Each number is 200 + 40 x the weight over the matrix's rms, rounded and kept within 0 to 999. Layers, rows and columns count from 0.

# up: layer 9 MLP up, 832x320, rms 0.182, rows 423-451, columns 240-319
# down: layer 9 MLP down (transposed), 832x320, rms 0.65, rows 423-450, columns 240-319
# gate: layer 9 MLP gate, 832x320, rms 0.191, rows 424-451, columns 240-319
up423,242,153,211,177,160,229,246,247,159,148,205,193,111,195,179,241,216,175,279,211,113,254,210,228,194,198,191,236,164,160,194,139,180,207,213,289,202,130,229,234,216,189,225,210,158,186,123,217,140,164,241,155,238,209,188,164,223,192,216,163,173,173,206,187,178,179,191,186,123,212,163,231,147,190,229,247,261,210,196,200
down423,167,279,185,119,221,171,163,187,164,236,222,268,145,271,199,198,259,256,227,169,219,210,194,257,219,194,234,233,201,174,197,245,135,158,120,233,203,278,199,233,194,165,278,256,184,217,160,178,152,206,201,258,177,151,220,142,188,230,212,233,228,263,158,177,194,249,173,258,199,176,198,245,260,166,201,229,148,158,213,272
gate424,260,186,235,225,204,127,228,294,271,212,224,203,135,156,213,165,203,218,181,261,233,149,232,184,220,223,188,209,141,189,181,305,173,161,141,216,203,220,165,194,227,222,218,172,242,193,190,212,208,240,187,151,259,177,215,114,227,235,202,138,224,119,194,251,236,202,242,176,198,266,241,225,176,218,120,183,238,199,225,273
up424,208,191,182,117,251,171,134,161,153,188,164,199,260,163,264,180,267,185,158,139,169,128,221,237,241,160,240,166,234,232,254,174,129,239,169,151,260,167,213,170,144,225,271,213,213,257,217,217,206,174,249,162,173,132,168,184,233,273,146,223,216,170,177,180,185,236,219,244,181,199,180,258,222,248,241,228,233,273,241,191
down424,212,202,171,182,177,182,193,122,279,267,225,225,225,222,216,218,244,247,139,165,183,166,206,188,254,190,213,159,218,183,232,163,169,176,187,278,197,161,244,297,160,274,169,204,248,159,138,225,236,199,169,195,219,151,197,207,200,201,160,225,153,199,150,236,133,284,110,211,266,171,185,200,257,195,264,169,115,218,176,197
gate425,202,137,176,188,210,217,142,203,239,253,194,225,121,189,145,174,220,260,226,226,235,250,220,200,198,154,267,156,225,203,225,231,139,223,161,255,202,188,197,199,188,240,189,205,210,182,217,172,260,242,184,139,178,194,200,177,198,183,184,191,203,239,198,184,184,207,193,150,226,201,128,200,251,219,181,277,273,202,172,139
up425,166,275,237,178,184,219,255,213,188,156,175,174,214,173,268,165,200,218,153,201,210,206,173,188,227,221,233,227,229,163,195,130,243,170,232,213,194,225,213,147,166,125,175,219,211,195,175,238,147,178,220,254,191,226,234,249,129,262,231,250,178,243,228,251,180,217,199,152,171,194,188,186,274,91,194,238,209,215,282,255
down425,155,173,187,243,210,275,212,186,175,195,175,241,176,140,264,162,169,218,179,211,215,175,245,177,213,212,189,142,241,165,178,164,229,177,221,209,136,238,247,153,193,137,174,197,231,226,179,129,230,219,188,148,238,180,229,202,200,257,283,240,239,180,196,256,123,224,221,197,186,182,185,218,209,155,224,230,208,222,206,171
gate426,222,204,154,166,123,249,143,248,181,121,188,241,121,223,95,260,174,233,260,184,228,301,156,222,139,224,231,215,195,109,222,199,137,172,265,235,167,224,255,165,205,142,227,153,291,184,210,240,220,211,180,213,198,220,217,213,296,257,94,144,186,255,232,204,194,224,176,198,234,242,211,138,217,158,204,244,222,194,299,244
up426,210,214,235,138,169,211,280,239,165,171,175,202,293,215,226,184,196,174,169,214,245,147,225,185,176,223,290,193,250,172,159,199,274,252,187,168,151,201,224,172,225,139,139,261,168,259,247,242,182,211,167,138,221,185,126,176,255,193,282,171,243,89,124,129,232,216,227,217,179,141,276,260,178,131,221,266,159,195,188,206
down426,217,253,239,122,187,184,223,200,260,281,228,254,292,173,253,173,247,204,202,231,154,138,200,202,176,269,229,170,210,173,204,233,265,141,223,180,176,168,203,186,227,252,214,277,173,163,174,198,188,171,239,204,139,237,138,184,194,202,257,229,209,174,197,194,174,178,187,160,139,215,214,214,198,300,242,200,142,192,183,215
gate427,190,219,175,188,131,182,155,254,266,188,306,252,181,167,209,205,228,198,165,295,219,220,138,233,166,234,232,254,239,224,264,223,209,231,174,148,262,211,188,194,59,173,227,239,191,174,229,212,123,260,176,194,174,193,218,119,207,177,176,259,190,164,249,198,170,176,260,252,165,188,186,194,166,183,132,188,169,184,197,228
up427,174,266,193,165,237,193,182,189,267,161,167,163,220,170,102,87,159,186,204,208,190,134,243,184,203,220,215,129,231,162,242,218,264,133,181,288,221,228,92,238,243,155,209,202,97,178,136,129,174,206,188,154,204,187,186,211,229,168,177,190,253,194,246,210,262,252,139,215,149,178,154,248,187,151,229,240,195,239,196,272
down427,174,209,241,171,180,213,118,180,100,227,243,228,175,195,200,188,226,189,242,205,192,258,197,163,154,197,237,258,180,206,222,209,192,291,209,222,197,200,202,187,158,248,167,237,178,215,178,252,180,167,185,272,201,215,182,215,177,190,229,234,194,245,203,161,165,140,253,220,313,242,215,206,234,276,189,190,201,178,222,199
gate428,142,162,232,260,165,200,110,229,102,226,153,255,203,169,192,196,314,204,142,194,177,233,280,238,191,175,229,251,232,182,283,249,187,225,70,264,117,242,176,170,215,265,200,201,149,191,158,151,179,223,186,177,231,207,219,209,219,176,207,120,235,111,192,180,214,202,195,176,269,219,170,176,214,181,218,175,174,161,213,212
up428,194,189,179,199,155,223,202,194,232,201,189,244,198,226,161,197,188,186,192,209,190,221,259,289,181,219,241,232,183,149,201,218,240,154,200,205,253,154,101,212,171,174,230,232,214,219,172,271,243,197,213,194,188,140,144,254,133,127,279,185,219,225,213,231,169,156,138,232,171,211,238,190,159,253,216,175,192,191,123,225
down428,104,230,209,231,197,175,213,233,282,200,165,267,204,151,220,201,218,190,204,214,225,231,167,154,238,225,262,250,248,253,226,169,146,176,159,245,212,179,111,253,185,221,211,249,195,273,142,307,220,208,198,212,210,193,208,219,208,147,233,161,265,242,248,137,238,172,187,207,249,223,210,117,222,249,279,188,258,282,161,114
gate429,252,271,207,244,212,180,103,220,179,210,230,174,151,214,205,301,114,173,189,200,190,210,204,246,224,186,198,132,188,159,180,167,178,245,239,269,257,116,147,202,155,194,214,182,159,154,233,172,303,230,216,142,247,205,167,236,229,231,241,223,138,186,182,150,196,208,159,231,220,163,177,115,134,179,238,239,171,184,179,214
up429,209,183,240,249,233,175,245,204,200,296,217,201,216,194,211,205,233,216,197,218,156,191,264,265,133,172,219,218,228,242,212,221,217,176,255,160,189,168,194,252,242,192,225,171,222,233,183,151,150,177,204,268,187,212,219,191,177,177,214,229,137,173,126,200,221,158,75,200,192,205,146,193,289,222,189,201,210,167,203,200
down429,142,235,195,220,187,160,171,199,142,180,177,235,203,168,229,211,203,241,304,192,165,226,141,258,189,116,158,161,227,115,213,229,199,195,202,163,171,207,226,222,213,234,139,237,205,198,182,220,203,203,220,231,186,209,209,181,208,197,260,218,233,136,183,173,173,149,246,194,154,262,222,192,189,196,227,173,214,143,181,141
gate430,167,273,163,148,198,223,224,164,222,175,220,238,207,210,220,207,139,203,209,142,188,169,157,153,115,254,171,235,216,265,304,172,214,238,240,204,166,229,198,243,157,132,257,172,168,180,132,199,139,177,235,230,251,215,194,213,211,214,230,195,161,185,173,176,189,280,224,232,188,278,240,218,247,222,121,180,162,222,167,118
up430,198,164,164,203,239,195,251,251,237,209,142,202,258,172,181,236,165,158,184,275,183,211,123,121,278,178,213,179,195,239,192,191,176,172,225,189,230,102,161,178,173,165,285,167,258,119,221,247,211,203,204,242,198,230,251,106,232,190,164,249,182,212,182,167,219,188,190,212,146,214,211,238,257,218,177,191,177,127,189,190
down430,243,206,227,179,200,230,183,278,218,142,200,166,265,169,184,244,212,166,212,195,208,227,211,188,221,239,189,262,216,191,168,167,226,158,203,210,177,225,198,197,221,220,256,125,210,207,108,253,232,198,173,161,226,230,134,217,210,196,270,190,180,210,218,264,125,186,179,167,217,212,217,199,225,190,198,101,214,211,188,164
gate431,208,214,252,200,204,150,179,196,249,206,203,315,209,215,179,192,112,185,180,132,239,123,277,161,218,231,165,169,119,152,256,121,163,212,154,201,191,184,201,138,192,205,202,188,242,178,167,219,186,195,213,267,148,340,232,261,283,176,128,226,250,200,149,179,204,208,213,209,209,238,198,171,176,161,161,259,196,269,157,161
up431,169,182,224,190,252,241,207,279,235,213,147,222,201,160,171,219,271,243,175,201,304,175,201,182,253,230,214,170,160,242,209,201,231,157,257,98,191,210,132,176,258,237,239,166,192,147,202,193,211,252,265,226,168,190,190,209,197,165,220,195,206,285,177,244,182,207,235,325,215,195,181,234,190,271,299,206,252,272,172,225
down431,193,215,188,227,262,157,216,145,178,238,251,162,139,154,256,197,217,216,180,209,207,175,227,161,250,139,192,195,161,198,243,249,178,154,163,219,205,171,188,180,272,204,237,171,200,217,173,155,136,188,161,189,155,246,237,142,138,219,231,235,204,130,189,197,253,255,264,250,299,144,229,150,262,164,227,164,207,222,206,221
gate432,280,200,270,128,243,256,209,161,235,250,260,183,226,185,126,258,252,161,166,176,187,223,138,218,207,196,201,186,211,179,181,208,168,170,241,253,139,217,296,217,156,274,200,113,205,176,275,225,184,212,280,184,241,205,217,202,235,188,218,171,211,160,255,232,245,216,242,205,236,205,232,240,170,224,168,206,273,220,160,180
up432,173,271,223,311,263,230,214,188,132,187,183,112,223,117,197,217,93,232,137,217,232,144,245,197,191,164,160,268,254,199,174,192,217,190,181,186,195,144,202,163,223,181,189,157,262,165,233,176,286,226,221,180,228,270,178,203,227,144,185,234,140,163,209,221,235,151,177,185,266,173,151,222,213,185,151,176,169,274,209,166
down432,217,234,175,208,257,193,119,259,214,154,199,286,155,213,187,175,202,249,231,301,193,229,208,275,252,199,218,263,260,208,209,237,244,230,175,234,199,160,227,165,222,245,219,196,248,178,277,211,222,170,196,103,216,296,175,164,209,157,202,153,258,222,170,208,143,252,171,140,245,122,222,231,188,235,175,211,239,255,245,215
gate433,163,253,185,174,238,194,215,158,136,244,235,251,225,177,136,188,170,260,211,178,305,207,161,209,232,250,179,178,199,176,214,287,155,151,192,142,230,246,127,230,115,178,246,161,179,158,225,274,103,231,152,185,227,223,189,214,206,279,254,258,162,285,182,204,199,169,189,235,172,207,157,190,187,197,247,209,146,179,235,139
up433,235,196,198,205,208,177,198,188,206,228,224,158,210,109,218,173,165,298,223,146,235,200,174,163,179,236,218,112,153,152,206,238,206,222,273,305,180,210,233,222,183,146,178,118,237,166,160,269,169,204,204,219,124,179,143,217,219,236,201,174,210,238,202,245,221,186,220,200,204,185,187,150,114,227,262,239,199,255,187,139
down433,253,165,185,198,208,239,161,193,205,202,177,184,212,241,214,139,281,181,215,180,237,276,154,219,204,199,187,244,195,262,180,189,305,237,177,227,241,209,253,157,226,215,216,171,210,230,192,162,203,185,247,224,153,164,219,163,205,166,177,168,265,203,228,133,234,203,132,196,151,213,222,173,173,207,156,144,290,199,255,157
gate434,203,218,233,206,256,132,175,162,265,229,199,264,178,236,192,160,166,136,145,183,201,170,224,274,148,123,239,216,215,176,200,267,259,246,211,187,196,169,221,212,166,208,200,160,159,185,198,141,106,248,268,211,209,239,228,172,174,118,171,156,201,187,223,245,160,205,186,218,241,258,262,177,236,199,145,139,224,201,186,245
up434,172,113,185,203,161,210,191,216,216,219,212,169,239,257,247,267,192,186,228,177,219,275,238,187,209,232,171,210,161,234,233,171,203,170,247,218,164,163,200,200,129,147,221,254,200,258,181,245,190,171,198,198,214,174,139,152,223,276,193,186,204,171,136,193,199,172,193,245,256,220,136,173,83,229,210,235,203,141,241,214
down434,163,192,193,154,157,207,118,128,212,164,197,134,163,185,213,186,275,204,178,252,192,192,212,129,172,184,219,271,164,184,195,138,203,225,220,202,190,210,176,177,213,198,186,145,218,217,252,203,226,179,187,201,166,180,197,191,151,231,261,171,136,202,144,191,179,239,118,204,158,162,205,210,214,190,211,214,234,240,237,204
gate435,226,190,220,221,262,134,236,186,181,152,188,208,177,172,252,281,192,137,175,180,196,231,217,215,150,189,173,230,197,165,222,239,265,244,178,252,218,173,243,197,215,131,208,199,228,126,152,189,129,239,163,122,191,169,184,232,198,164,146,200,198,192,146,177,185,206,255,232,189,276,282,213,229,181,151,264,245,216,199,111
up435,227,94,261,241,164,214,240,212,223,192,129,173,171,128,197,264,323,252,202,164,167,223,175,96,207,255,188,161,212,133,160,260,159,208,189,149,141,250,256,185,183,184,191,176,228,265,199,170,144,196,200,166,198,222,193,241,197,215,204,218,217,221,136,181,258,215,191,148,225,235,253,199,105,144,255,178,169,174,207,185
down435,237,158,245,189,125,208,264,216,184,194,189,154,217,188,210,209,215,291,194,102,131,175,183,178,202,207,204,191,238,231,61,178,193,161,229,173,170,248,221,251,158,189,251,244,219,220,228,124,168,153,170,160,241,228,98,215,169,222,190,299,204,203,149,183,148,184,221,203,185,141,209,146,142,231,218,207,201,154,170,236
gate436,148,164,177,166,288,223,217,145,272,176,211,256,251,223,259,179,211,213,170,213,168,259,190,151,211,178,208,252,151,106,193,269,183,199,196,234,187,173,218,224,216,165,184,259,142,133,188,152,138,235,201,245,225,246,190,164,125,250,222,113,229,187,260,207,136,181,179,188,221,268,242,225,284,187,150,222,226,263,221,240
up436,219,158,170,163,227,297,206,201,180,228,194,223,287,205,207,161,172,152,157,210,238,207,229,227,148,263,172,261,215,204,243,173,226,203,215,146,254,159,281,167,164,159,275,138,190,184,168,128,150,179,174,221,139,214,159,179,203,270,187,222,162,192,245,124,117,194,200,201,136,130,202,244,211,207,216,238,183,207,212,190
down436,200,207,288,190,260,189,198,208,218,229,161,265,200,181,199,224,207,164,266,192,232,246,172,229,182,232,229,212,184,153,207,245,239,276,274,180,155,236,222,180,143,202,262,176,195,160,236,164,160,202,119,142,155,305,188,137,160,175,190,251,172,160,248,242,201,154,213,183,232,184,259,256,189,211,201,232,240,249,256,232
gate437,204,183,132,184,231,142,217,160,255,176,206,178,204,201,200,245,177,231,238,101,200,136,182,242,187,267,127,206,173,148,181,162,152,180,229,198,199,207,227,193,232,234,229,273,205,231,227,184,247,231,164,170,181,250,195,129,214,174,227,201,184,240,248,209,275,274,156,194,279,214,192,165,234,211,168,266,291,213,224,251
up437,190,180,150,223,232,287,207,243,216,156,148,220,231,216,169,303,160,206,176,174,279,85,154,198,228,220,160,117,198,97,114,253,133,200,220,144,209,167,203,171,172,223,152,197,176,219,288,184,259,157,192,190,185,206,200,142,264,173,192,210,194,205,163,161,108,187,187,183,304,177,252,217,202,293,204,244,224,218,237,210
down437,193,243,249,134,170,189,208,179,221,229,158,272,242,235,165,225,194,181,202,220,252,196,232,139,229,250,182,223,167,163,204,245,249,202,221,200,153,150,173,173,205,247,269,205,213,153,193,209,180,200,218,268,172,84,184,226,186,221,185,223,209,162,243,258,177,229,244,194,234,210,178,164,176,198,185,147,94,176,106,227
gate438,226,178,211,211,203,219,168,209,149,254,167,200,181,225,254,189,219,265,177,137,227,228,222,162,256,141,166,202,182,171,109,187,167,155,197,215,204,214,145,163,189,195,302,185,241,256,213,218,238,240,266,270,205,201,271,229,246,193,238,211,227,246,195,250,293,210,254,152,188,170,220,205,161,193,228,158,225,156,154,163
up438,257,166,197,228,177,101,208,225,283,154,287,214,139,201,267,253,199,218,230,220,247,166,284,197,247,222,239,200,184,239,192,174,223,194,215,235,196,123,130,152,165,208,222,160,248,221,173,261,183,158,154,174,192,206,210,217,255,193,202,204,190,263,94,200,165,265,199,164,269,208,166,164,174,206,266,138,166,203,152,185
down438,231,177,209,226,269,155,231,211,190,230,231,142,216,154,122,245,168,170,202,207,112,229,207,199,98,182,165,181,187,151,183,226,187,215,208,167,209,220,136,193,197,169,214,152,188,180,291,175,302,236,282,193,216,91,148,214,178,220,129,245,210,245,163,233,234,209,112,246,190,261,254,193,177,164,183,185,207,213,210,178
gate439,232,217,140,217,181,197,168,251,228,221,181,248,213,216,236,146,242,254,226,124,171,253,196,232,251,172,238,263,214,197,150,242,121,194,146,131,156,146,142,241,179,205,170,178,241,218,235,232,184,266,210,250,234,151,256,191,217,183,165,177,198,182,140,235,240,225,183,215,244,204,206,186,196,215,225,241,242,208,182,138
up439,222,164,198,191,172,210,149,168,220,192,134,195,191,190,174,221,178,220,262,140,191,172,239,198,224,237,183,226,242,251,193,258,204,264,262,196,200,176,200,333,206,155,188,215,175,178,156,133,224,218,264,139,199,172,149,126,189,241,216,201,188,221,247,108,192,203,181,183,159,200,211,205,186,195,163,189,175,244,174,211
down439,197,201,204,169,219,173,217,167,206,207,183,199,246,214,245,176,243,209,228,206,172,113,202,184,191,243,215,258,150,221,188,174,208,174,233,201,216,166,209,139,160,192,174,179,192,179,264,190,174,269,277,188,199,198,198,309,187,226,182,185,191,181,124,187,208,177,146,257,231,220,233,243,170,170,215,200,186,225,238,239
gate440,238,212,194,125,213,172,239,246,222,154,208,219,150,224,287,302,154,187,175,247,188,214,179,195,171,163,187,210,175,217,191,233,139,203,235,191,179,173,207,186,200,162,169,214,222,193,164,150,199,205,250,163,190,214,204,233,241,209,164,162,195,180,202,169,217,250,221,172,227,207,222,224,243,206,200,156,244,161,223,210
up440,164,230,260,208,219,194,237,288,155,146,191,185,220,191,232,267,172,203,210,208,175,254,226,168,157,181,213,224,187,242,221,188,214,193,201,199,131,172,190,246,215,165,128,165,178,197,132,139,202,185,207,192,189,228,209,270,218,197,178,198,223,216,249,197,174,216,197,217,195,160,200,173,214,202,217,178,213,141,207,230
down440,219,209,223,232,189,191,195,232,211,190,197,230,204,166,194,165,221,224,207,145,205,198,204,216,184,187,184,197,242,187,167,185,230,185,199,209,169,216,172,284,223,196,153,198,190,210,184,215,203,198,154,210,240,201,219,201,226,199,202,217,187,222,170,194,192,209,215,220,182,153,209,212,178,213,233,128,200,192,154,167
gate441,219,184,178,149,203,210,208,208,320,232,274,194,180,246,159,174,272,212,229,289,218,273,269,176,223,91,208,151,139,168,255,178,263,124,209,216,152,103,284,125,162,186,215,283,169,134,108,171,177,213,177,216,97,139,240,71,239,169,284,155,212,190,215,189,215,222,210,223,230,116,191,150,166,151,220,153,197,137,261,225
up441,200,254,175,255,237,207,280,262,162,125,188,217,190,169,181,266,231,177,202,252,164,277,164,198,157,285,122,183,198,216,152,182,124,284,254,287,126,259,137,153,200,237,217,160,170,291,247,181,256,140,190,201,231,241,158,254,272,144,172,165,233,193,252,188,169,211,196,208,178,175,235,217,181,285,140,142,177,216,164,254
down441,211,248,196,207,158,186,260,231,106,200,203,222,206,217,150,189,241,147,198,196,200,190,150,244,170,140,155,111,214,202,152,181,102,244,192,166,252,180,182,228,236,231,233,165,222,175,276,162,202,156,201,229,251,266,160,205,253,194,122,195,176,215,214,155,196,219,164,154,195,209,197,208,178,266,250,220,198,188,196,106
gate442,170,141,226,170,261,185,195,207,223,190,210,192,167,164,188,239,193,141,203,188,216,197,208,233,161,168,184,253,239,202,168,196,243,189,246,337,165,163,236,169,238,174,240,241,187,180,153,136,221,151,244,191,252,199,205,234,215,275,227,229,177,225,150,241,154,171,183,223,212,253,216,114,200,124,195,258,247,200,204,232
up442,208,209,189,203,202,149,192,199,176,209,235,129,193,211,226,196,191,265,212,157,182,187,207,249,265,271,148,208,99,195,90,194,185,248,288,221,241,258,250,194,192,152,163,184,212,157,203,209,210,213,201,295,207,187,227,120,246,264,220,232,192,174,147,220,235,202,213,186,142,193,176,175,214,309,262,221,147,144,259,294
down442,221,217,196,183,229,253,203,175,149,224,282,190,174,189,186,272,253,144,170,221,141,180,252,131,176,173,280,239,146,240,175,180,234,205,160,262,116,209,190,206,209,175,248,219,190,343,149,210,183,232,201,169,132,150,198,211,143,232,177,225,189,227,152,244,166,172,254,233,156,243,249,152,289,191,147,190,206,103,254,149
gate443,201,179,178,245,192,161,160,182,179,180,203,170,142,185,248,285,204,208,190,213,167,223,177,174,204,239,240,218,189,149,269,261,214,204,222,206,162,213,235,178,207,215,298,249,175,203,257,220,253,239,226,151,216,282,234,212,216,203,241,183,248,191,161,133,186,216,181,171,197,173,253,238,244,203,169,210,181,133,208,168
up443,219,184,160,227,244,176,255,105,260,251,185,232,237,230,194,243,217,210,267,175,136,178,155,231,196,170,250,233,129,218,249,219,152,213,145,214,213,199,179,139,245,235,184,247,227,209,128,227,246,204,227,232,188,203,217,155,207,159,250,194,240,289,184,210,219,169,172,193,246,217,191,195,241,143,166,218,170,264,186,242
down443,185,136,218,178,208,112,180,161,188,141,266,227,190,181,268,251,208,226,204,202,186,208,184,278,166,203,199,255,167,236,200,181,131,210,252,291,141,189,191,132,145,201,186,273,211,181,200,307,241,153,208,168,166,244,259,175,212,215,187,208,272,195,243,203,229,175,146,173,220,205,183,230,216,125,138,190,201,172,204,265
gate444,152,264,153,206,199,240,171,205,187,228,240,149,205,228,143,227,163,309,251,163,145,201,168,217,121,236,272,151,158,245,209,212,251,278,182,243,186,165,194,225,234,175,208,236,181,256,170,226,123,203,149,147,211,256,172,229,195,257,164,178,202,240,153,272,223,140,194,208,195,168,182,233,177,219,280,202,270,179,110,230
up444,172,207,126,197,171,162,246,192,197,141,257,262,184,195,249,200,187,163,149,130,155,190,197,150,141,159,258,230,186,204,220,263,253,241,209,241,251,181,205,193,266,222,169,229,170,248,178,193,120,177,258,183,196,124,264,187,174,169,223,233,175,198,167,191,230,236,161,198,238,237,250,159,201,239,124,185,230,250,213,172
down444,229,252,115,237,198,248,196,139,143,168,135,138,170,198,189,234,233,226,151,140,265,194,246,93,167,185,164,185,197,183,215,227,224,293,232,152,242,157,212,238,170,168,195,177,205,152,271,222,224,244,170,188,221,162,195,222,169,235,170,185,262,157,230,145,268,207,208,157,197,223,146,188,163,181,260,205,224,167,204,241
gate445,205,182,252,188,179,184,200,181,205,185,208,176,216,211,180,214,149,226,193,237,149,201,147,228,149,163,201,183,216,198,193,227,196,209,191,239,207,205,169,190,205,169,218,145,201,188,137,171,201,112,234,200,225,213,177,110,251,239,231,170,176,145,222,180,270,218,236,216,204,187,243,196,136,212,139,166,196,249,184,241
up445,179,200,167,229,272,206,269,174,220,224,225,177,164,180,193,210,199,251,193,150,117,190,153,247,175,176,137,222,105,248,253,144,216,203,193,203,171,204,239,164,141,207,214,260,156,172,240,181,168,279,154,241,211,165,203,200,194,201,249,164,204,197,243,209,280,225,253,228,253,154,143,217,171,219,185,257,260,202,197,157
down445,235,225,184,174,208,250,145,205,214,188,152,172,160,268,222,209,192,250,244,259,205,187,148,189,172,246,226,170,207,183,202,217,160,189,181,152,245,264,193,200,226,192,221,230,199,205,127,179,241,137,251,194,197,182,190,113,205,290,229,208,213,215,191,146,190,231,166,170,195,213,229,211,180,169,191,254,154,276,194,224
gate446,239,231,196,187,213,181,156,179,212,223,238,156,125,248,225,204,170,136,178,183,190,147,219,192,142,221,208,263,219,221,190,209,167,192,211,217,212,175,235,219,257,242,150,181,211,236,242,200,218,198,226,154,210,248,232,205,165,212,233,292,186,174,203,141,153,204,245,171,165,201,154,254,176,187,186,169,243,174,151,242
up446,286,200,204,218,173,203,224,235,158,254,190,258,140,216,301,210,140,217,132,150,234,217,218,239,130,204,123,168,140,228,189,167,189,238,254,153,208,236,158,182,135,130,234,135,127,187,239,175,168,275,146,225,188,211,245,221,179,192,187,210,192,204,206,188,164,218,277,155,103,269,188,234,237,110,169,196,98,172,140,151
down446,236,188,218,157,201,193,192,242,194,149,296,229,203,202,236,218,157,243,142,205,259,220,225,237,154,200,259,191,224,197,205,235,241,183,205,187,290,216,211,193,241,186,237,213,223,259,148,228,151,150,172,226,173,241,219,198,226,202,122,283,192,189,243,208,177,238,218,212,143,245,240,236,216,166,129,110,194,168,134,269
gate447,177,140,157,214,174,202,209,239,205,144,183,217,177,177,274,134,246,200,176,189,161,148,146,212,205,147,134,186,183,199,177,238,196,178,187,208,205,190,221,162,167,233,233,213,220,108,268,154,163,160,221,229,139,241,176,145,222,138,231,263,196,189,215,169,218,211,195,224,134,226,159,251,197,229,190,195,244,210,233,213
up447,223,238,193,246,242,185,206,163,161,148,126,221,219,225,177,224,225,187,182,122,218,154,241,236,221,231,243,161,171,114,215,191,211,184,216,226,235,110,244,174,159,151,134,273,170,185,209,238,187,178,154,124,243,209,207,217,264,296,156,252,227,189,229,173,188,156,183,187,183,167,196,131,204,252,228,136,209,155,185,142
down447,175,197,165,253,101,163,173,203,220,193,210,236,171,248,201,191,285,174,168,220,157,186,144,193,182,171,245,221,222,204,198,235,167,244,201,177,187,179,178,183,212,168,230,191,198,187,242,197,99,136,118,168,184,189,172,184,215,230,207,170,171,186,215,239,223,288,177,201,153,254,183,182,180,237,211,156,242,205,138,228
gate448,227,182,187,184,208,166,242,269,247,176,204,222,215,176,154,208,213,286,136,169,198,149,200,174,176,192,180,273,193,190,295,187,205,195,182,194,222,241,200,202,204,201,240,136,231,183,161,173,232,197,125,178,152,212,210,145,189,188,162,242,159,220,184,225,182,151,198,167,159,258,214,163,204,189,184,234,228,176,169,213
up448,195,217,140,190,112,247,141,131,193,284,184,153,233,218,165,186,162,211,275,193,252,208,163,251,209,199,188,181,169,206,166,214,208,215,175,215,226,255,263,248,242,223,265,169,165,191,256,196,222,177,151,217,215,174,147,200,187,175,182,209,197,211,230,212,245,226,239,186,177,242,191,233,208,161,168,127,176,250,209,216
down448,213,198,190,217,180,149,214,205,203,169,180,285,173,229,165,170,180,271,220,248,232,264,227,133,226,189,149,115,184,243,158,211,263,202,255,151,198,218,176,165,232,178,179,243,197,239,259,115,187,254,164,201,200,202,193,155,176,210,249,190,213,192,125,181,271,231,261,200,166,166,157,168,223,140,213,212,223,187,138,203
gate449,257,208,144,204,147,184,181,215,207,262,192,225,197,248,188,230,269,227,123,200,219,242,186,203,139,224,242,164,181,231,252,280,156,239,173,151,193,254,224,123,155,88,190,240,160,208,187,232,167,196,197,148,106,204,186,282,133,192,177,251,235,150,169,216,215,158,173,213,163,285,231,213,194,240,212,241,236,163,232,164
up449,211,262,214,248,243,179,228,218,152,172,265,218,184,212,246,154,160,224,214,222,226,212,246,163,212,148,131,165,186,262,255,170,190,177,178,209,209,148,177,233,170,277,211,213,154,197,232,222,248,211,194,189,239,209,257,191,223,190,234,194,175,262,199,235,109,179,217,198,194,164,225,190,370,178,245,166,195,136,133,240
down449,131,263,246,143,227,208,130,196,166,169,134,172,224,219,133,205,244,228,217,148,247,228,215,234,258,231,263,223,265,214,263,260,170,88,211,183,260,196,187,172,157,201,133,238,208,138,243,193,245,208,221,169,247,241,238,216,196,188,192,303,197,213,163,108,276,225,248,104,172,187,272,205,237,237,250,220,200,234,163,180
gate450,230,249,206,205,253,212,158,256,171,248,214,210,147,232,227,286,164,137,137,197,233,202,171,187,196,245,210,218,160,263,246,192,162,240,157,229,232,314,221,257,150,228,238,191,172,185,186,152,221,177,199,158,136,218,141,259,201,223,197,265,173,270,273,255,223,207,169,216,166,235,192,304,207,198,218,197,152,203,168,244
up450,219,227,194,200,252,253,233,192,94,195,307,175,151,206,220,229,175,205,206,183,147,247,192,125,212,160,204,175,224,178,222,186,255,179,202,149,134,184,259,143,245,151,233,225,249,178,193,114,192,221,145,239,160,212,221,172,249,225,173,206,216,275,160,183,285,62,221,192,198,210,173,157,242,142,267,290,184,219,172,201
down450,201,229,208,184,204,200,186,123,220,161,183,204,264,249,233,123,180,183,191,156,246,215,227,210,152,223,174,241,166,156,198,187,186,244,192,166,177,121,227,196,194,168,160,230,147,242,242,264,238,217,212,290,260,108,220,164,214,206,186,162,266,223,249,206,190,180,178,235,208,219,224,144,143,162,180,220,220,135,184,108
gate451,142,231,244,208,196,202,195,195,236,141,192,152,226,148,192,203,142,111,206,133,173,151,254,161,162,191,294,176,146,209,147,227,196,194,215,169,127,144,217,182,246,201,122,129,207,213,182,218,182,193,193,148,237,209,164,180,221,197,175,231,222,229,190,159,201,219,214,275,157,171,171,229,224,167,186,260,235,190,117,228
up451,254,268,166,179,187,213,178,196,287,211,232,116,171,135,149,158,147,154,168,177,163,213,150,229,165,217,220,203,171,189,218,170,166,212,207,107,208,176,138,180,238,231,247,135,229,231,254,183,243,204,211,268,218,205,182,178,199,189,206,183,272,192,216,205,245,147,165,217,162,181,242,187,302,233,257,231,174,191,171,193